From a checkpoint of a small transformer trained on Wikipedia.
Size: 10 layers, width 384, MLP 1152 tanh GELU, vocabulary 16384.
Each number is 200 + 30 x the weight over its row's rms, rounded and kept within 0 to 999. Layers, rows and columns count from 0. The size before them is the row's rms in percent of the matrix's.

# up: layer 6 MLP up, 1152x384, rms 0.0664, rows 1124-1148, columns 320-383
# down: layer 6 MLP down (transposed), 1152x384, rms 0.14, rows 1124-1147, columns 320-383
up1124,108,176,175,188,203,254,247,185,248,269,212,202,175,177,210,163,172,181,171,165,192,153,193,185,199,242,169,199,186,221,150,200,158,203,220,241,168,168,255,194,183,154,190,211,185,164,198,216,192,178,188,199,243,251,246,225,220,158,172,192,222,222,158,222,221
down1124,113,162,235,211,228,209,182,197,225,184,223,230,224,212,240,175,265,195,251,212,211,211,251,179,186,168,244,215,239,221,146,221,235,232,187,149,185,189,171,236,233,158,260,222,157,181,213,168,225,172,175,188,205,189,122,148,190,204,193,243,189,136,225,232,206
up1125,053,198,206,173,184,221,206,219,189,203,180,188,169,136,215,280,167,154,178,234,213,221,130,217,137,200,183,199,193,227,158,183,200,189,207,229,225,243,168,214,238,200,183,177,209,208,281,210,183,150,269,206,132,153,212,154,221,175,187,239,201,246,128,209,147
down1125,063,213,215,210,247,219,208,178,164,195,205,188,226,267,215,175,219,224,273,199,203,169,216,211,197,214,204,223,200,214,229,246,190,201,195,167,191,153,237,187,177,115,190,224,155,192,195,208,198,222,152,157,203,227,182,237,149,214,154,193,191,145,201,196,233
up1126,106,221,195,222,221,198,175,227,208,190,246,175,220,258,158,204,232,202,150,212,236,211,246,198,197,211,223,211,149,197,166,259,188,193,246,251,152,240,215,198,232,241,173,237,156,224,251,152,217,228,210,211,169,175,203,197,187,178,194,188,217,183,180,155,270
down1126,100,175,207,221,232,212,146,182,183,185,200,189,214,176,203,224,158,191,177,214,158,147,203,212,193,220,191,219,235,227,251,208,184,170,190,154,200,214,215,280,212,159,197,238,232,163,212,202,214,247,236,188,153,236,209,198,237,212,149,175,234,224,189,202,148
up1127,110,195,228,247,178,230,249,208,241,123,183,178,186,247,234,204,169,164,158,209,217,198,183,196,195,208,219,167,200,148,215,154,165,154,225,172,196,207,225,145,236,198,180,192,165,163,186,214,133,174,219,231,220,207,164,209,244,255,162,170,191,232,223,203,203
down1127,109,144,196,216,224,139,178,188,148,170,170,240,201,224,206,242,250,207,191,174,169,175,197,215,237,215,192,192,222,195,175,183,228,207,208,209,196,207,184,195,243,188,197,191,197,197,202,209,220,202,171,183,227,210,233,185,222,199,155,188,236,168,223,222,186
up1128,106,253,219,185,190,226,254,200,193,202,185,172,147,146,181,208,218,174,191,225,187,166,170,245,165,213,167,200,174,206,199,222,210,193,213,216,196,140,203,205,173,167,183,206,169,220,212,192,115,164,217,260,242,176,127,165,181,202,214,149,152,223,221,198,185
down1128,113,252,234,197,195,147,186,261,226,204,176,223,227,213,215,212,172,170,201,179,198,218,259,153,234,240,155,208,199,223,208,186,204,212,212,213,234,222,212,189,202,186,273,202,213,241,187,198,150,169,207,169,169,185,249,232,273,159,230,163,229,246,219,191,227
up1129,066,226,189,232,246,184,204,204,207,244,167,166,175,247,203,159,245,196,189,223,260,247,222,173,215,174,200,206,214,180,182,217,232,212,259,175,231,165,201,229,194,194,204,179,236,190,204,197,138,114,182,193,132,162,176,229,173,184,178,157,212,169,231,211,195
down1129,060,140,198,179,165,181,189,222,191,193,241,192,216,167,186,256,123,203,188,188,179,181,180,207,165,215,210,194,187,202,203,174,207,194,202,225,211,212,170,191,253,237,173,241,200,207,177,260,211,237,232,247,253,199,229,182,242,220,202,251,199,225,206,211,186
up1130,095,210,264,215,219,194,191,240,211,260,185,165,153,211,163,160,213,215,202,187,197,224,172,236,137,186,227,213,154,178,228,203,207,187,229,208,217,199,199,217,236,200,136,217,179,197,210,198,190,213,189,151,217,187,206,113,185,240,214,158,206,182,144,191,225
down1130,094,157,168,194,191,182,148,226,187,195,198,263,169,187,217,292,155,207,178,219,237,244,184,162,209,178,174,208,204,236,201,200,198,206,203,219,168,167,202,207,156,227,197,194,268,188,209,126,212,202,204,178,200,213,219,142,228,200,194,213,220,174,188,221,212
up1131,108,195,219,208,195,177,195,149,178,189,216,210,185,225,198,171,206,173,185,243,204,216,235,229,230,167,192,220,215,200,245,211,158,160,188,187,169,188,216,227,183,231,207,211,184,191,155,245,232,177,144,248,162,199,180,218,222,231,270,208,223,224,214,151,200
down1131,104,175,220,201,225,223,224,224,203,217,170,236,171,205,181,207,234,211,149,133,201,197,196,204,169,251,203,240,204,188,218,185,240,182,205,188,151,162,207,170,227,181,221,159,254,177,221,169,160,173,265,177,199,229,188,192,172,178,211,161,191,210,187,168,172
up1132,116,182,196,203,198,258,183,179,195,218,163,199,203,193,202,159,213,185,174,270,150,220,229,203,232,222,209,238,248,225,202,253,209,192,219,159,215,187,235,204,207,174,225,179,207,241,181,181,180,223,129,175,170,172,217,224,196,220,212,276,210,198,216,224,157
down1132,113,218,183,146,195,175,182,233,186,119,213,224,148,237,202,206,201,158,188,255,223,142,163,237,255,246,249,250,167,185,208,193,242,161,185,155,227,216,213,167,207,203,201,235,230,185,217,149,234,209,171,215,201,214,154,205,217,215,192,231,162,233,138,240,171
up1133,101,224,196,211,157,218,177,263,186,219,204,187,239,197,198,224,230,210,197,217,201,218,163,215,234,174,165,238,176,208,130,220,225,163,202,192,223,158,215,191,201,160,219,211,166,212,212,209,176,205,224,178,242,239,222,206,207,224,184,177,203,240,249,169,223
down1133,102,239,212,204,206,179,229,210,187,167,203,272,152,215,160,162,214,203,166,170,169,189,219,182,185,196,178,175,178,152,199,164,200,188,190,178,199,208,98,204,221,198,235,174,210,161,156,152,188,199,197,209,169,171,197,169,200,183,245,282,210,167,153,190,148
up1134,103,170,221,188,254,189,197,231,225,203,232,185,192,157,209,199,190,190,186,219,203,207,233,151,201,165,176,182,170,219,249,227,156,171,174,187,210,236,239,234,193,211,158,170,229,218,140,288,244,191,178,125,244,188,200,226,206,227,260,180,170,218,185,216,161
down1134,102,176,197,155,151,192,232,163,195,168,169,154,160,202,228,211,238,219,243,254,244,133,237,218,208,193,200,162,258,196,179,170,177,206,190,215,227,214,171,193,265,179,230,169,165,209,197,145,228,238,185,238,185,194,186,193,188,246,161,214,208,206,216,204,241
up1135,102,185,224,167,196,144,220,176,235,156,143,190,217,227,169,214,214,207,170,226,179,246,264,154,192,258,228,190,206,199,242,187,243,190,177,165,205,170,141,218,186,232,171,155,225,224,227,160,219,192,108,175,202,159,217,183,167,256,159,186,174,219,191,181,167
down1135,099,190,152,203,222,188,185,201,159,154,202,248,223,183,217,193,163,204,202,225,211,180,182,162,203,219,159,197,220,215,176,213,161,206,155,222,203,220,200,150,201,180,218,224,164,237,192,216,190,211,209,235,206,214,194,187,185,196,174,179,214,251,200,197,202
up1136,111,220,232,233,234,175,202,195,190,250,142,227,209,152,243,185,187,218,186,223,225,177,180,159,200,189,239,210,228,222,186,199,214,196,154,236,168,129,183,224,187,201,205,214,184,170,125,192,205,231,193,185,183,147,230,217,165,200,202,174,238,249,220,147,191
down1136,115,219,203,221,195,207,211,223,191,242,214,166,224,206,223,236,183,230,146,191,185,173,169,186,196,148,162,131,129,155,220,222,205,212,193,220,222,224,189,216,211,217,190,217,130,199,230,180,195,217,165,164,163,195,246,176,175,222,188,165,185,225,140,191,161
up1137,088,220,216,242,204,193,216,230,178,219,151,191,198,222,217,174,244,208,201,279,226,261,158,199,226,203,181,204,192,171,224,219,210,147,183,217,185,249,226,204,169,227,187,236,205,181,193,218,178,124,191,180,194,147,257,232,181,190,195,170,179,191,217,227,178
down1137,082,199,182,181,186,187,171,212,234,187,222,172,259,213,178,239,180,189,232,159,179,165,181,243,168,151,226,186,217,166,202,182,188,229,210,203,178,147,216,180,216,206,181,162,197,192,191,182,159,260,197,199,204,190,151,164,237,198,189,199,246,212,176,170,225
up1138,093,185,210,197,213,183,264,191,195,188,182,205,209,208,190,166,196,193,229,220,187,206,221,203,177,171,197,231,183,246,232,201,197,154,182,208,168,191,135,205,192,155,204,181,202,184,249,211,221,240,206,202,214,106,276,211,186,182,213,243,193,155,165,169,203
down1138,094,248,220,192,187,229,192,218,212,198,169,167,241,185,218,212,260,281,195,171,178,183,203,186,221,236,194,186,190,165,213,194,172,195,138,196,228,253,160,185,291,234,210,164,246,241,157,201,233,200,226,228,169,196,156,203,247,229,153,197,203,205,219,252,216
up1139,113,146,206,192,176,216,203,139,227,205,198,189,214,187,200,176,148,205,181,178,227,142,213,244,192,204,280,249,154,201,229,220,203,175,166,219,197,279,162,239,233,198,216,261,189,185,167,157,157,195,173,191,194,182,196,200,134,260,229,123,203,208,169,191,212
down1139,108,220,196,152,226,193,210,216,209,172,184,222,202,215,253,173,171,215,190,131,204,145,200,178,207,187,155,184,186,184,209,187,183,209,222,181,220,129,244,149,182,179,171,218,156,236,202,202,221,187,206,252,195,167,194,214,239,213,216,173,116,182,210,167,151
up1140,113,186,249,147,158,142,161,166,168,175,237,271,183,241,206,243,185,152,182,184,147,182,205,175,226,195,163,246,231,216,226,165,181,131,172,173,252,169,184,249,200,198,235,164,132,173,208,225,208,200,185,150,208,214,140,186,197,230,232,209,210,170,195,197,204
down1140,113,173,213,191,209,233,247,234,162,232,187,245,186,154,193,158,205,236,181,217,204,246,235,194,168,182,208,155,172,190,149,139,219,191,203,196,136,172,215,246,227,212,212,181,242,224,178,157,206,231,203,215,178,159,168,217,179,200,209,203,244,168,182,201,211
up1141,103,169,259,199,162,191,213,243,228,196,221,227,225,255,190,152,217,165,202,236,189,204,173,232,246,228,172,227,189,165,211,214,192,216,206,169,167,199,176,215,250,187,183,253,184,181,238,169,216,240,229,198,225,197,160,214,239,208,228,215,221,160,188,210,168
down1141,100,234,189,147,162,224,217,177,198,189,261,201,172,169,187,167,212,165,161,170,220,214,222,158,250,211,207,194,230,205,182,204,169,188,229,214,224,211,187,205,211,204,210,187,156,157,169,174,214,199,162,194,187,193,215,218,197,223,186,241,202,277,282,189,213
up1142,094,232,221,215,203,247,191,168,192,214,179,216,211,147,140,184,204,194,208,168,215,203,164,225,215,194,184,222,187,257,204,189,231,192,192,196,166,174,146,179,197,254,203,241,213,246,185,180,186,187,201,125,179,201,220,210,211,194,211,236,195,184,157,193,192
down1142,097,161,198,226,184,197,210,232,201,193,213,198,224,207,279,184,147,126,182,249,198,215,218,194,184,242,189,189,219,146,205,212,217,200,213,252,202,218,195,216,191,191,169,204,234,205,198,215,139,185,174,287,234,188,118,153,230,240,173,195,145,184,185,199,121
up1143,108,178,225,198,221,224,200,215,224,183,155,211,208,205,207,202,177,191,179,213,158,162,177,181,267,212,170,265,185,199,187,250,234,234,205,189,203,215,213,202,167,213,249,225,208,271,170,255,145,219,170,204,198,298,211,175,234,192,225,219,207,174,182,142,200
down1143,114,219,188,203,188,161,217,206,204,226,228,261,241,173,200,203,225,175,226,208,195,198,206,235,218,184,162,210,221,219,243,186,191,163,173,177,201,146,219,220,168,203,178,214,239,247,226,162,245,239,214,190,234,150,179,237,185,193,195,152,163,185,205,204,206
up1144,100,215,253,142,185,271,188,201,213,252,187,234,201,213,195,225,208,188,198,186,180,208,214,204,283,212,302,209,145,204,216,232,198,157,223,205,183,168,160,214,162,213,196,200,205,251,147,147,179,165,219,178,188,264,193,124,239,197,211,238,201,243,156,173,146
down1144,098,214,195,231,233,144,143,200,190,235,114,213,238,193,194,217,247,208,228,207,211,139,238,228,210,252,214,247,242,212,150,161,180,224,175,186,221,205,189,191,200,182,260,230,209,172,190,206,154,235,168,202,253,145,221,164,179,201,255,178,162,194,185,178,220
up1145,105,188,158,192,243,229,181,169,237,211,178,199,187,231,227,260,175,196,167,194,203,226,225,222,193,231,214,256,166,197,245,237,181,216,236,246,181,204,186,219,246,234,188,180,169,166,241,191,226,178,163,152,248,218,242,207,205,221,230,188,207,197,165,214,179
down1145,108,215,230,228,199,159,206,189,214,178,211,190,195,202,204,143,215,209,225,249,175,218,215,161,228,259,162,128,227,174,211,165,207,233,143,157,234,223,124,204,130,214,216,199,228,205,205,172,175,236,214,242,221,211,206,182,159,218,186,243,176,170,184,136,230
up1146,110,150,210,199,186,182,210,253,227,193,168,206,209,185,216,225,202,176,225,188,209,188,220,203,151,192,225,170,204,218,191,150,183,157,155,210,193,262,188,218,188,200,180,189,209,253,157,186,253,216,231,178,229,184,211,178,207,195,186,179,185,192,189,177,262
down1146,114,234,181,243,214,249,222,196,209,220,195,221,226,178,208,227,207,160,155,201,171,147,191,222,224,220,198,195,257,177,224,221,193,180,220,214,187,160,185,207,218,229,202,204,264,216,139,217,174,208,168,172,197,253,225,187,150,226,202,200,196,141,239,184,230
up1147,110,181,178,198,207,185,159,186,186,249,192,149,176,180,133,200,173,210,221,234,202,210,171,185,192,266,206,177,140,245,192,231,177,260,180,238,142,186,189,160,214,228,183,242,203,197,156,204,179,180,242,211,183,203,220,223,198,245,241,219,203,209,196,234,196
down1147,106,181,166,189,187,181,223,206,225,141,161,232,212,203,220,223,259,173,243,152,198,225,188,186,197,203,167,229,205,224,232,229,208,162,197,195,176,216,206,165,144,209,215,161,259,235,201,211,186,240,141,253,262,220,143,196,133,204,210,207,223,184,216,165,154
up1148,098,188,205,233,117,198,209,227,116,157,209,193,254,196,160,268,130,190,174,211,181,220,233,196,187,187,197,192,153,228,210,159,195,208,200,220,213,207,166,233,218,218,203,219,174,220,214,212,197,208,172,211,228,226,203,181,168,199,197,176,218,193,196,223,185